config.toml
positions = "rope"
qk_norm = true
init_std_o = 0.0
init_std_up = 0.0156
lr = 0.0123
seq_len = 512
doc_mask = true
z_loss = 0.001
steps = 9140
dataset = "wikipedia_en"
Each number is 128 + 32 x the weight over its row's rms, rounded and kept within 0 to 255. Layers, rows and columns count from 0. The size above them is the row's rms in percent of the matrix's.

# layer 7 attention value, 768x768, rms 0.0405, rows 646-767, columns 96-143
size [ 98  96  97  89  93  92  97  94  90  99  98  94  96  93  97  96  99  95  98  95  97  95 103 103  97  98  98 102  96 102 101  90  98  93  92  91 100  95  95  91 103  97  97  98 112  96  93 100  94  99 101 103  93 100  98 101  98  99  97 104  94  92  96 104  95  92  94  97  93  96  94  96  97  95  89  93  97 105  92  96  92 101  93  99  95  99  94 101  94  92  95  95  92  94 103  92  97  91  95  96 101  99  97  90  91  90  98  98  96  96  97  93  97  94  98  99  95 101  96  95  93  97]
[[128 109 178 109 134 175  86 166 125 125  79 164 123 100 117  97 155 194 100 157  76 179 160  94  91 171 149 130 240  89 114  58 128  88 167 116 132 164 129 110 202  78 129 124  98 131 149 129]
 [108 119 104 153  69 112 111  90 134 146 116 142 147 127 159 174 100  68 181 169 131 154 141 159 121  52  81 145 189 170 110 149 133 104 157 143 186 125 124 194 132 153 140 126 109  69 135 110]
 [116 124 125 116 120 121 115 183 123 147 164 132 142 122 130 126 153 117 105 158 127 156 132  90 176 169 134  98 153  54 168  89 173  85 130 134 102  86 184 135 165 132  93  74  79 105 124 136]
 [150 112 112 153 163  68 130 108 123  73 114 179  87 136 113 117 127 111 112 106 174  88 109 146 132 152 129 149 147 131  89  86 145 120 147 144 175 114  93 154 154  35  97 134 110 167  90 166]
 [146 183 105 137  93 155 109  59  98 110  46 165  72 107 114 125 139 129 114 132 136 121 125 225 197 192 151 145 156 121 102 174 147 123 132  74 134 149 160 141 133 155 154  91 172 130  91 153]
 [103 175 105 118 100 114 153 102 155  90 101 116 157 108 127  73 161 147 154  85  80 115 139 143 194  85 118  96 132  80 126 127 162 170 194 103  78 141 178 122 150  72 113 127 121 145  94 143]
 [153 121 116  81 102 116  82 145 116 133 184 110  97 117 139 161 153 100 106 159 121 115 156 101  96 119 100 173 118 119 183  93 183  98 112  78 138 193 158  96 147 125 143 103  87 147  99 169]
 [139 121 140 145 157  92  98 169  76 100 157 189 102 111 111 109 150 161  87 129 140 222 177 118 108 121 176 200  78  88 142 104 107 130 176 145 165  60 139 115 185  77 119  71 225 111 138  61]
 [131 115  59 107 147 176 133 114 142 130 133 111 103  70  88  78 123 148 118 115 164 116 177 141 156 114  90 188 157 101 108 175 112  79 147 114 131 168 112 107  97  96 132 126  61 157 134 167]
 [118 129 137 153 109 111  98 120 169 131 103 185 130 106 101 132 128 164 140 155  88 157 129  39 104 130 132 143 140 118 137 149 116 107 121  89 153 156 128 155 176 177 185 156 138 122 134 121]
 [162 167 101  90  80  92 127 111 111 146 118  88 123 159  99  98 108 162 141  47 104 139 165 162 147  98 113 105  87 119 148 141  81 131 152 166  60 162 116  68  91 127 105 170 157 157 158 202]
 [ 93 103 124 162 142 155 122 190 143  76 110 148 105  63 147  94 129  73 125 109 129 169  94 109 154 173 103 108 152 149  68 155 110 128 137 138 101 127 100 134 102 123 159 122 193 143 121 173]
 [109 156  70 167 169 165 124 153  90  93 116 144 124 138  98  89 110 149 169  79 140 148 152 142  88  95 122  94 166 129 113  78 101 135 121 124 136 125  87 128 148 120 124 143 113 166 114 109]
 [126 191 134 132 113 132 158  98 127 137  81 183 116 115  62  87 174 150 158 118  64 151 145 128 140 106 171 121  86 142 105 166  85 121 205 159 115 187 136 150 172 131 155 127 154 123 102  76]
 [204  92 147 140 116 187  64 153  89 127 148  92 154  92 162 128 118 128 120 108 196  77  92 115 136 197  72  95 118 126 129 186 142 127 146 152 141  52 171 129  83 106  95 124 186 140  60 122]
 [140 176  81  69 127 114 150 177  96 153  72 105 128 177 125 122 138 162 106  90 151 197 137 165 108 139 108 135 122  67 142 196 103 108 161 114 134 184 165 113 157  53 128 106 112 106 157 107]
 [147 146 134 105 134 116 127 154 200 101  76 128  97  85 172  81 120 142 139  99 114 159 113 173 125 178 132 159 105  97  94  88 142  86 159 150 166 153 194 108 127 160 132 172 143 103 189 158]
 [ 86 138  71 167  82 103 124 106 127 122 120 122 131 102 158 140 137 173 163 112 157 154 138 150 113 111 119 185 135 107  98 119 171  98  97 112 185 194 162  77 108 123 169 156 107  63  73 124]
 [ 78 122 141  80 122 135  71 101  96 134 121 124 165 102 128 149 123 131 103 144 124  97 114 139 137 109 136 119 152 106 203  77 134 123 108  67  46 112 114 113 157 118 105 105  96 161  43 113]
 [ 90 124  92 131 127 199 159 143  72 107  51 156 109 127 110 162 130 147  70  92 105 119 111 136 118 196 150 120 101 167 157 201 185  85  92  85 126 135 127 120 148 109 114 106  63 111 129 166]
 [154  80 145  90 152  70 197 128 112 136 101 205 112 125 138 188 116 116 109 138  51 116 130 125  89 129 118 151 155 150  81 115 160 126 100 107 160 100 143 118 100 129 110 135  82 124 163 131]
 [114 118 104  83 104 130 117 134 156 162 104 199  85 127 120 150 158 155 153 135 108  69 125  62 122 112  87  99 197 121  95 109  78 123  76  91 127  94 101 146 159 122 177 115 137 130 165 132]
 [111  97 162 199 142 126 172 123 152  77 158 148 128 181 108 130  89  91 113 113  62 130 186  90  84 120 144  89 179 161 138 116 145 105 136 100 193 160  90 109 151 117 131  71 134 104 148 143]
 [109  94  76 143 146 140 126 123 110 134 138 172 143 142 115 139  99 166 120  69 144 183 135 165  95 108 149 106 110 117 203  87 139  31 121 119 124 117 136 178 137  81  97 164 142 136 105  55]
 [ 96 186 149 147 112 173 134 149 103 106 156 138 162 203 158  65 102  63  61 169 191 112 138 119  82 151  77 163  79 149 146  93 130 109  81 148 146 113 177 130  96 143  89 169 153 148 121 126]
 [120 162 142 144 173  91  16 101 116 146 183 142 104 115 128 115 124 156 113 114 153 163 139 128 150 122  92 175 120 182 169 190 165 118  90 145  80 156 135 131  92 110 116 134 148 189 153 122]
 [146  66 134 101 180 104  94 136 130  74 100 164 147 159 126  94 142 138 114 134 109 102 146 152 149 155 113 120 150  79 125  78 121 152 128 156 155 175 133 154  99 183 111 154  98 112 144 173]
 [133 134 135 136 101 104 133  73 114 181 133 179 125  99  97 131  98 135 157 189  82 151 162 150 192  68 100 157 111 107 136 119 131 106 106 114  94 162 130  98 152 163 143 173  86 146  79  75]
 [192  94  92 136 149  75 166 132  60 157 126 145 148 150  98 144  84 196  76 133 128 126 107  79 100 165 160 101  72 150 143 139 165 116 144 126 138 155  83 179  57 109  73 165 173 167 156 121]
 [124 133 141 150 135 130 112 143 185 145  97  95 155 114 151 129 146 130  74 174  85 182 140 107 122 114  59 159 159 144  83 123  81 129 160 132 135 148 110  91 119 165 134 106 110  90 116 144]
 [140 103 148 155 148  37  39 130 150 143 149 131 139 117 114 129 137 129 123 143 101 136 184 184 129 124 202 125 148  88 120 127 116 166 158 146  81 128 141 124 108 155  65 166 164  89 135  98]
 [114  86 133 125 133 145 160  84  85 118 112 121 142  91 156 163  98  99 157 135 121  90 135 127  77 109  78 151  85 126 118  46 120 128  78 104 185 126  96  71 138 135 103  88 127 152 124 191]
 [ 99 119  56  80 128 147 119 146 143  95 100  64  97 141 151  97 100 164 133 116 199 146  78 143 183 112 112 120 146 157  65 149 131  92 149 147  95  96  83 115  66 122 115 139 104  95 146 119]
 [115  94 166 146 127 159  61 136  74 193 145 114 128  72 135 127  74 132 136 138 146 123 164  50 157 124 158 156 120  67  90 132 149 102 156 196 135 202 136 184 101 177  61 112 153  63 151  97]
 [142 102  87 161 143 159 116  79  97  67 112 176 163 171 142 175  82 156  57 130  98  85 100  84 127 137  71 122 119 153 100 149 113  84 180 169 114 138 121 138  52  87 200  72 119 122 152 151]
 [106  90 176  91 173 105 132 139 126 116 113 171 120  87 113 135 109 164 165 101 125 163 194  98 117  76 180 106 159 100 126 108 108  78 146  83 144  87  77 122 129 159  94 190 119  89 104 106]
 [132 147 106 157 104 109 146  94 197  95 168 155  72 108 111  81 124 110 139 113  86 176 141  91 114  79 115 139 122 185 162 110 146 128 111 118 115 116 121 118 109 102 144 178 146 103 129 142]
 [114 166  87 140 195  96 166  82 175 118 118 165 110  99 123 101 161 117 144  72  71 138 152 147 117  80 120 116 206 125 120 135 101 161 107  56 154 152 146 155 183 138 114  70 162 123 105 141]
 [110 166 129  97 135 101 157 151 127 189 136  73 167 123 140 108 130 146  97 116 165  88 167 159 184 107 119 135  75  68  94 156 129 142 126 153 130 170 140 120 144 205 137 135  86 131 147 179]
 [136 147 119 172 153 171 100 154 165 111 132 162 181 125 120  98 185 140 128 160 147 188 128  96 123 192 106 137 131 142 116 132 148 124 138 150 114 139 170 172 107  59 113 192  99 164 128 182]
 [123 152 197  80  96 176 186 110 157 104  78 127 138 132 155  61 131 149 107 114 139 159 128 135 138 173 150 131 129 167  90  62 130 126 122 178 143 180 131  77 179 124 139 216  92 171 148  62]
 [166 128 181 145 200 104  96 111 205 116 128 152 111 107  98 112 135 166 104 170 125 193  83  83 153 173  77 150 115 126  87 148  77 114 138  82 148 128 189 165 199 104 176 130 117 119 183 127]
 [ 59 131  92 139 151 108 115 104 148 104 105 161 118 172  95  89 151 161 140 148  90 106 143  75 120 136 135 188  81 156 205 149 140 141 117 103 139 117 108 164 111 139  73 117 159 112 156 135]
 [115 144 140 132 133 121  87 138 110  74 123 135 104  80 163 141  85  93 163 103 165 127  86 167 112 116  39 153  73 192 148 127  97 108 138 141 126  54 138 137 133 105  83 114 111 114  71 148]
 [124 150 179  77  86 148 149 148 141  60 143  94 141 122  87 111  86 113 130 112  45 118  86 104 167 137 106 160 136 151 173 121 156 155 124 110 103 123 109 161 105  90  60 153 112  95  83 111]
 [122 112 151 190 101 113 111 111 166  92 134  92 123 144 183  93 119 140 120 144 184 143 142  94 180 113 125  92 106 103 124 199 121 171 165 103 102 103 122 116  65 136  71 170 143  88 179  96]
 [166 112 131 120 145  81 124 104 109 126 120 165 108  79 127 130 142  98 132 127  78 182 127 153 178 112 217 120 163 104 138 116 159 110 119 121 138 167 156 124 115 120 140 153 112 142 148 169]
 [135 178 138 145 169 128 109  82 184  77 170 115  68 190 136 146 156  89 123 119 126 149  80 160  55 147 115 129 137 130 166  62 103 192 130 154 129 120 150 139 140 135 173  93 132 141 148 182]
 [164 136 178 157 150 164 187 125  76  85 111  72 103 120  83 175  81 121 135 162 148 123  99 117 106  88  67 110 101 179 101 105  93 118 117 145 194 135 129 179  91 129 156 109 124 121 103 180]
 [ 70 153 150  89 105 155 152 160 123 113  94 160 137 151  87 190  74  52 112 108 176  27 118 121 103 134 126 146 148 139 147 186 193 130 164 151 133 155 193  92 153 144 129 116  84 122  59 145]
 [172 126 114 208 124 177 136 137 110 113 136 163 124 114 120 112 147 135 163 146  69 107 154 124  85  76  41 123 127 191 150 123 107 115 159 109 115  78 123 130 181 120 157  95 125  93 167 125]
 [169 140 168 135 177 140 114 116 113 136 126 172 114 133 179  74  83 170 130 120 108 112  80  95 146  94  93 142 125  74 161 118 133 110 130 145  88 130 132 166 116 153 132 141 164 114  92 134]
 [190 123 104 133 149 156  97 203 140  98 115 157 161 102 119 109 183  92 159 170 111 218 107 186 119 151  91 167 139 165 125 116 175  96 154 173 125 135 157  98 127 106  86  92 111 106 133 135]
 [110 204 139 128 165 134 179  90 147  70 147  87 119 134 154 135  85 131 167 160 137 167 158 150 186 130 152 126  94 162  75  90 137 154 163 127 150 104  95 173  72 115  95 149 177 102 131 135]
 [160 145 119  99 168 116 142 126 134 172 163  88 100 143 170 119  91 106 208 111 170 144 133 161 202 126 129 136 142 121 116 162 139 115 146 169 110 158 149 124 169 123 130  58 142 145 119 126]
 [144 131 100 159 172 100 132 164 136 118 126 117 163 129 131 128 137 124 121 148 127 140 149  80 132  87 107 101 114 112 103  75 128 118  98  65 132 132 218 143  68 126 107  99 176 101 137 206]
 [217 158 124 152 194 103 123  60  89 123 168 107 129 174 100 134  93 139 112 151 148 122 130 120 178  98 108  93 104  86 119 180 132 111 126 217  68 154  95 145 119 111 128 155 164  98 127  79]
 [125 166 103  90 163 141 124 102 117 126 162 158  94 142 182 128 110  84  83 154 161 144 150 115 114 157 151 122 114 151 153  90 143  77 117  80 139  89  64  78 120 148 141 113 133 123 146  89]
 [174 145 177 155  87 159 124 187 131 157 164 174 150 175  75 140 167 183 106 132 130 133  87 122 124 225 101 116 123 157 174 189 125  63 185 116  98 159 170  70  91  87 133 147  52 178 130 125]
 [126  95 148 173 129 182 130 145 144 130 141 120  94 139 116 108  60 114 123 146 141 133 130 153 159 182  93 187 110 202 163 109 194  90 131 124 118 169 120 112 135 118 104  89 164 111  68 117]
 [184 107  89 161 163 174 163 149 171 155 123 144 123  84 181 144 103 115 118 137 113 155 132 132  79 132  53 143  53 125 163 138 107 109 128 162  82 184 158 105 128 156 126 188 136 176 136 131]
 [116 113 143 105 151 101 107 157 155 159 145  96 151 114 120 163 120 126 138 109 130 168 100  43 157  81 123 164 141 101 180  94  98 165  80 127 144 134 196 158  95 157  63 103 102  91 147 148]
 [122 138 152 117 130 134  98 104 112 140 137 116 152  94 134 100  95 109 128 109 125 134 111 148 107 110 101 157 129  88 138 114 109 235 160 147 173 163 122 118 139  80  75 128 111  83 104 168]
 [106 131 141 114 136 138  84 156 100 137 113 123 123 108 130 138  70  75 166 157 177  67 116 105  85  58 134  99 185 146 132 113  88 194 113 124  88  43 100  83 128 122 148 166  94 165 120 105]
 [176 134 160 146 126  99  84 151 101 115 103 128 129 158  89 130 142 108  94 190 178 146 120 139 138  93 138 112 119 126 125 135 181 159 147 109 118 160 102 122 134 135 158 127 153 149  98 120]
 [149 136 114  92 152 103 188  82 148 106 135 122  95 123 176 145  82 192 148 123  88 100  66 151  88  95 163 142 132 155 142 179 114 187 113 111  89 143  71 151 145 104 156 150 156 144 134 135]
 [123 109 127 114  82  92 163 112 135 157  95 156 142 115 102 138 135 105 150 186  64 188  75 148 183 158 155 141 103 125 156 141  56  99 110 111 115 106 171 155  93 145 169 117 131 102 103 131]
 [127 173 144 137  64 129 130 151 100 129 127 117 137 145 148 117 202 110 114 146 144 151  85  99 111 158 179 113 189 122 143 112 131  70 109 116 100 152 127 104 174 127  95  95 177 181 132 148]
 [115 139 124 122 121  77 148 114 140  90 142 154  91 139 150 104  81 147  99 125 172 122 113 119 107  69  96 167  78 133 161 136 135 173 114  49 167  89  82 121 143 128  93 188 124  94 110 120]
 [ 98  82 122  98 155 119 129 130 150 134 136 127 164 121 110 162 163 167 110  97  97 178 132 108 152 133  85 151 151 142  94 165 122 117 122 161 172 102 190 115 123 172 133  89 109 134 110 103]
 [165 158 118 161 118 116 147 128  97 189 111 172 125 140 120 124  74  97 126 106  81 102 135 128 132 103 197  92  84 100  94 123 154 112 141 121 139 127 127 147 113 116 131  82 130 157 181 155]
 [122 121 116 162 113 108  43 150 129  65 120 138 154 138 112 148 110 138 142 106 151 126  71 134 179 146 127 150 160 108  92 132  66  71  55 146 137 112 129 221 108 129 177 132 123  77 157 121]
 [162 116 164 149 113 104 104 107 116 141 166  54 185 108 123 199 159 163 163 140  96 112 131 166 105 116 142 130 127 126  90 162 198 121 108 155 144 112 180 159  92 145 109 134  95 164 136 140]
 [ 76 118 109  91 161 173  93 159 125 114  99 132 125 183  44 115  60  97 186 116 115 169 103 131 171 154 127 135 138 181 135  84 223 190 129 109 125 115  99 118 121 169 134 141 101 135  95 139]
 [116 140 112 118  86 102 145 126 133 153 142 121 156  91 100 153  94 131 190 118  86 138 177 137 146 109 106 128 102  49 116  56  95 102 115 125 127 150 160 137 160 131 145 123 167 140  51 156]
 [102 119 146 149 106 105 200 159 123  77 137 125  99 100 135 128  72 135 149  96 108 116 104 130 165 148 149 130 152 166 139 137  92 117 126 163 135 127 159 159  93 211 181 173  81  85  78 136]
 [ 81 169 118  82  84 129 118 109 158 100 190 106 150 108 166 114 171  89 166 149 138  82  83 167 107 172 118 134  86 140 118  94 166 103 141 148 125 176 142  99  84 135  82  99  97 154 216 188]
 [ 91 105 131  98 142  93  99 145 109 139 156 171 161 100 171 143 142 121 159  54 126 121 178 204 133 148 162 131 143 201 142 131  76 138  90 108 106 135 173 129 180 126  71 137 108 143  96 116]
 [ 92 135 144 140 149  98 118 133 149 135 119 144 126 124 130 126 181 108 151  96 138 143 148 161 141 143 152 135 106 169  67 124 130 166 111 133  94 132 187  97 131 111 120 116 159 103 166 139]
 [113 170 128  81  94 120 117  98 150  98 128 166 126  81 132 181 121 124 177 157  94 191 117 143 166 144 132  91 162 140 145 100  76 105 136 121 129  88  96 184 140 131 120 128 111 165 195  68]
 [111  67 143  92  51  96 103  83 129 171  53 163  83 147  46 205 108 137  97  80 160  78  86 133 164 134 146 116 166 133 114 169 150 134 152 105 212 126 175  40 112 108 111 138 144 130 162 149]
 [158 142  98  68 131 127 105 115  98 120 109 148 142 100 100 158  77 132  94 111  97  98 113 135 137 135 160 136 137 110 159 155  78 141 124 152 208 176 116 126 154 138  95 120 183 148  66 142]
 [ 70 136 109 100  62 130 155  75 154 165 135 140  98 144  76 150  28 160 127 110 158 131  69 147 116 107 120 177  94 138 116 162 105 122 142 124 174 159 123 141 108 133 174 101 141 142 104 124]
 [173 138  98 124 126  96 163 117 112 142 130  85 132 118 144 129 123 102 148 140  59 163 172  95 141 132 193 149 109 126 131  91 121 180 119 122  66 116 163  99  99 119  84 167 135 136 158  63]
 [178 199 150  95 125 173 141 128 138 119 180 124 100 149 163  99 114 114 117 151  86 110  81 109 126 197 120 119  60  74 133 142 181 100 112 129  89  67 135 161 129  82 120 114 103 141 108  84]
 [125 116  74 167 174 120 118 114 139 103 162 171  49  82 106 103 141 123  88 125 131 191 104 118 196 100 120 133 108 117 179 103 122 120 105 132 209 137  83 108 132 154 170 150 136  96 142 127]
 [158 115  72 149 113 109 189 160 121 173 122 154 121 155 162 162  92 128 135 134 120 171 171 154  64 128 130  85 141 106 154 130 158 142 151 132 113 150 128  90 171 133 127 118 113  98 122 158]
 [201  97  91 121 117  65 137 117 109 158 143 147 127 124  88 112 107 105 140 138 117 147 152 131  98  89 140 159 154 142  62 140 123 137 187 115  59 120 147  86 136  88 140 113  57 146 111  85]
 [119 121 134 125 158  54 168 110 165 137  97 196 152 133 125 134  94 101  86  73 193  77 139  80 119  83 130 113 155  94  86 109 112 112 155 170 148 161 130 125 143 179 199 117 138 169 151  77]
 [134 144 143 161 162  99 137 131 175 165 188 146  82 151  78 126 123 113 134 109 153 120 154  85 100 138 126 125 193 121 102 104 107 152 102  48  58 151 155 115 169 118 170 102 156  82 118 130]
 [168 139 132 120  79 183 154 114 152 134 111 185 113 152 143 111  84 210 117 159 141 133 191 113  86 186 147 167 165 136 184 131 164 114 146 163 116 156 126 153 128 120 137  89 114 190 117  85]
 [140 177 161 155 113 138 135  78 126 111 189 118 104 117 104 132 125 122 143 102 152 147 155  84 127 204 148 186  89 115 108 103 114 126 120 161 190 121 141 101 112 144 118 150 119 124 139  87]
 [213 116  78  88 114 117 150 140 104 180 180 132  93  50 167 150 166 154 158 152 115 140  81 141 110 141 199 150  97 102 141  97 116  91 152 122  77 137 154 105 161 142 107 181 144 116 144 120]
 [123 127 117 116 183 125 156 144 158  95 153 115 148 113  97 170 108 161  90 129 148 117  94 143  69 135 109 180  95 191 143 159 142 122 176  97 194  90 152 187  82 107 153 121 168 124 130 136]
 [135 140  61 137  61 150 162 116 134 180 109 141  94 158 162 140 128 195 133  85 138 137  96 115 160 151 177 164 132 157 122  98 137 164 118 132 129 193 134  99 171  54 142 133  82 156 135 155]
 [194 126 111 147 110 168 148 156 116 126 108  86 114 139 112 117 129  88 134 193  72 138 179 142  88 138  40 164  92 114 140 171 111 139 138 138  69 111 109  85 169 142 134 154  93  89 124 109]
 [143 101 160 153 181 104 105 154 139  98 134 113 158 110 157 215 104  81 143 121  52 180 132 117 122  85 130  76 132 106 121 190 143  55  96  92  83 153 112 171 107 108 104  80  92 174 146 188]
 [121 121 135 111 138 154 172 120 171 176 157 144  78 131  87  56 186  92 140 108 106  88 139  76  94 122 125  90 129  72  91 109 127  65 188 106 116 100 121 100 130 168 112  89  99 124  92 200]
 [137 108 141 176  88 110 112  97 136 156 103 137  95  83 134 175 110 144 121 138 163 128  38 127 149 135  96 177  95 154  93 128 222 132 153 146 128  91 137  95 130 154 106 129 153 107 102 146]
 [ 40  83 109 123 141 130  64 156 138 119 126  67  97  96 161 158 121 120 132 117 150  88 126 111 102 101  73  76  79 170 107 130 101  75 131 149 195  83 153 138 146  97 152 123 141 131 118 126]
 [110 131 151  81 123 141 173 125 122 102 161 123 132 156 131 160 144 110  58  99 100 133 164 104 156 112  82 100 143 126 165 154 140  94 125 114 136  68 134 116 173 171 129 106 159 145 145  99]
 [ 31  82 155  99 113  89 181 113  75 151 198 129 127 187 152 167  97 161  43 153 185 140 161 135 150  80 161 123 111 159 148 108 122 124 116 109 160  85 119 133 152 125 128 100 116 119 109 110]
 [103 129 142 131 154  87 135 131  93 113  59 127 154 170 146 154 158 122 110 148 130 140 132 206 116 154 156 175  91  85 131  69  66 154 106 161 158 154 109  90 108 164 129 226 168 172 127 191]
 [105 170 102 154 114 117 144 135 157 129 105 161 122 105 106 118 113 149 169 116 159 111 124 107  67  93 122 163  92 132 132 128 127  46 107 119 155 101 119 108 130 104 150  71  76  90 123 127]
 [170 121 152 108 151 124  59 137 113 204 121  71 138 125 111 111 165 115 137 104 135 148  40 101 159 148 141 181 104  64 150 116 117 197 162  98 100 115  99 116  87 208 103 126 152  73 137 167]
 [200  89 130 124 111 163 137  82 141 100 113 174  78  92 102 115  64 126  81 154 158  74 121  90  92 106 117 108 114 155 132 118 122  90 137  98  91  83 126  65 149 158 167 165 110 158 179 180]
 [124  96 113  72  82 102 158 119 150 119 172 117 138 138  78 118 138 120  79  91 144 101 139 113 119 162 192 115  95 124 191 137 153 125 155 183 180 107  89 135 110 122 100 182 128 129 148 122]
 [111 166 116 110 152 145 123 112 183  53 149 152 109  92 179  91 163 171 124 119 127 143 108 121  76  88 104 117 103 121 113 120 151 136 196 124 115 104 103  73 148 151 144 117 156 107 198 136]
 [173 138  94 101 143 136 101 125 122 154  70 126  84 135 125 115 124 103  99 136 103 190 133 171 166 105 119  89 201 119 106 151 141 113 154  65 131 129 131 110 149 156 134  87 186 113  74 124]
 [110  98 125  62 160 141 141 127 160 174 118 195 109 157  95 115 184 122 119  81 144  89 145 177 138  81 108 213 132 103 176 108 106 115 147 101  92 119 135  84 158 129  84 153 109  73 113 227]
 [111 133 176 137 114 131 140  55 136 152  94 122 150 133 109 105  89 136 152 130 130 144 113 119  94  72 121 191 111 105 106 210 152 138 125  72 158 114 126 117 144 117 134 110  99 166 131 114]
 [148 114 136 146 203  74 125 132 101 138  44 178 167 167 165 117  83 120  59 145 119  88 131 108  84 136 150 132 143  97 157 124 123 108 127 174 157  89  92 130 154 157 120  67 147 109 152  97]
 [127 135 170 148 123  90 169 123 114 195  90 156  96 208 132 116 124 162  91 136  85  79 103 142  99  77 214 123 180 113 150  50  93 137  83 105 134 111 180 125 188 153 128  92 136 159  95 144]
 [ 97  83  76 135 141 133 118 110  97  71 162 151 117  84 158  92  58  99  80 112 149 149 176  81 136 121 174  84 135 153 107 100  88  99 105 105 140 152 122 153  84 145 122 132 156 151 134  90]
 [169 114 143 154 145 145  97 163 191 151 118 102 134  98  65  87  73 145 151 146 100 125 145 122 147 139 145 155 118 131 105 165 131  84 108 105  72 114 135 100 102 123 117 182 163 122 160 122]
 [161 138 171  72 109 132 115 125  82 142 120 195 137 102 131 119 127  98  99 180  96  58 134 123 153 119  84  99 134  87 143 120 116 147 116  83 173 117 166  75 172 119 100  95 139 156 120 118]
 [148 154 107 138 169 146 116 163 100 137 114 141 152 170 122 123  93 135 102  55 131 176 137 114 155 111 142 107 165  93 159 141 125 106 109 172 139 108 149 143 164 173  86 121 129 171 110 142]
 [139 127 157 164  67 150  94 118 136 120 160 106 111 146 176 147  75  82 198 130 154 120 181 144 118 152 179 145 157 151 158 103 106 156 108  85  47  73 106 146 103 117  86  91 135 119 157 135]
 [ 90 107 110  98 157 157  89 170 134 184 138 139 138 151 170 162 111 143 141 154 104  74 135  85  78 131  86 174 131 115 161 105  99 159 129 125 149 166 189 110 153 147  88 169 142  83 166 125]
 [131 106 163 169 113 157 118  71 178 143 140 168 115  91  88 126 149 115  98 113 154  95 162 194 182 128 101 178 150 108  68 115 167 160 161 135 192 121 123 110 131 123 174 182 159  85 174 118]
 [ 72 111  76 170 131 147 131  73 232  93 162 143  79  99  65  91 166 136 131 162 121 142 198 134 130 141 151 172 161 138 121 142 128 147 144  79  95  43 138 161 158 131 159 163 192  69 143 101]
 [172  93 132 121 198 134 105 148 192 114 117  59 121 143 165  85 163 107 196 122 135 155 172  95 133 104 137 138 101 129  50  91 100 181 168  67  84 176 145 126 120 143 152 165 152  80 163 181]]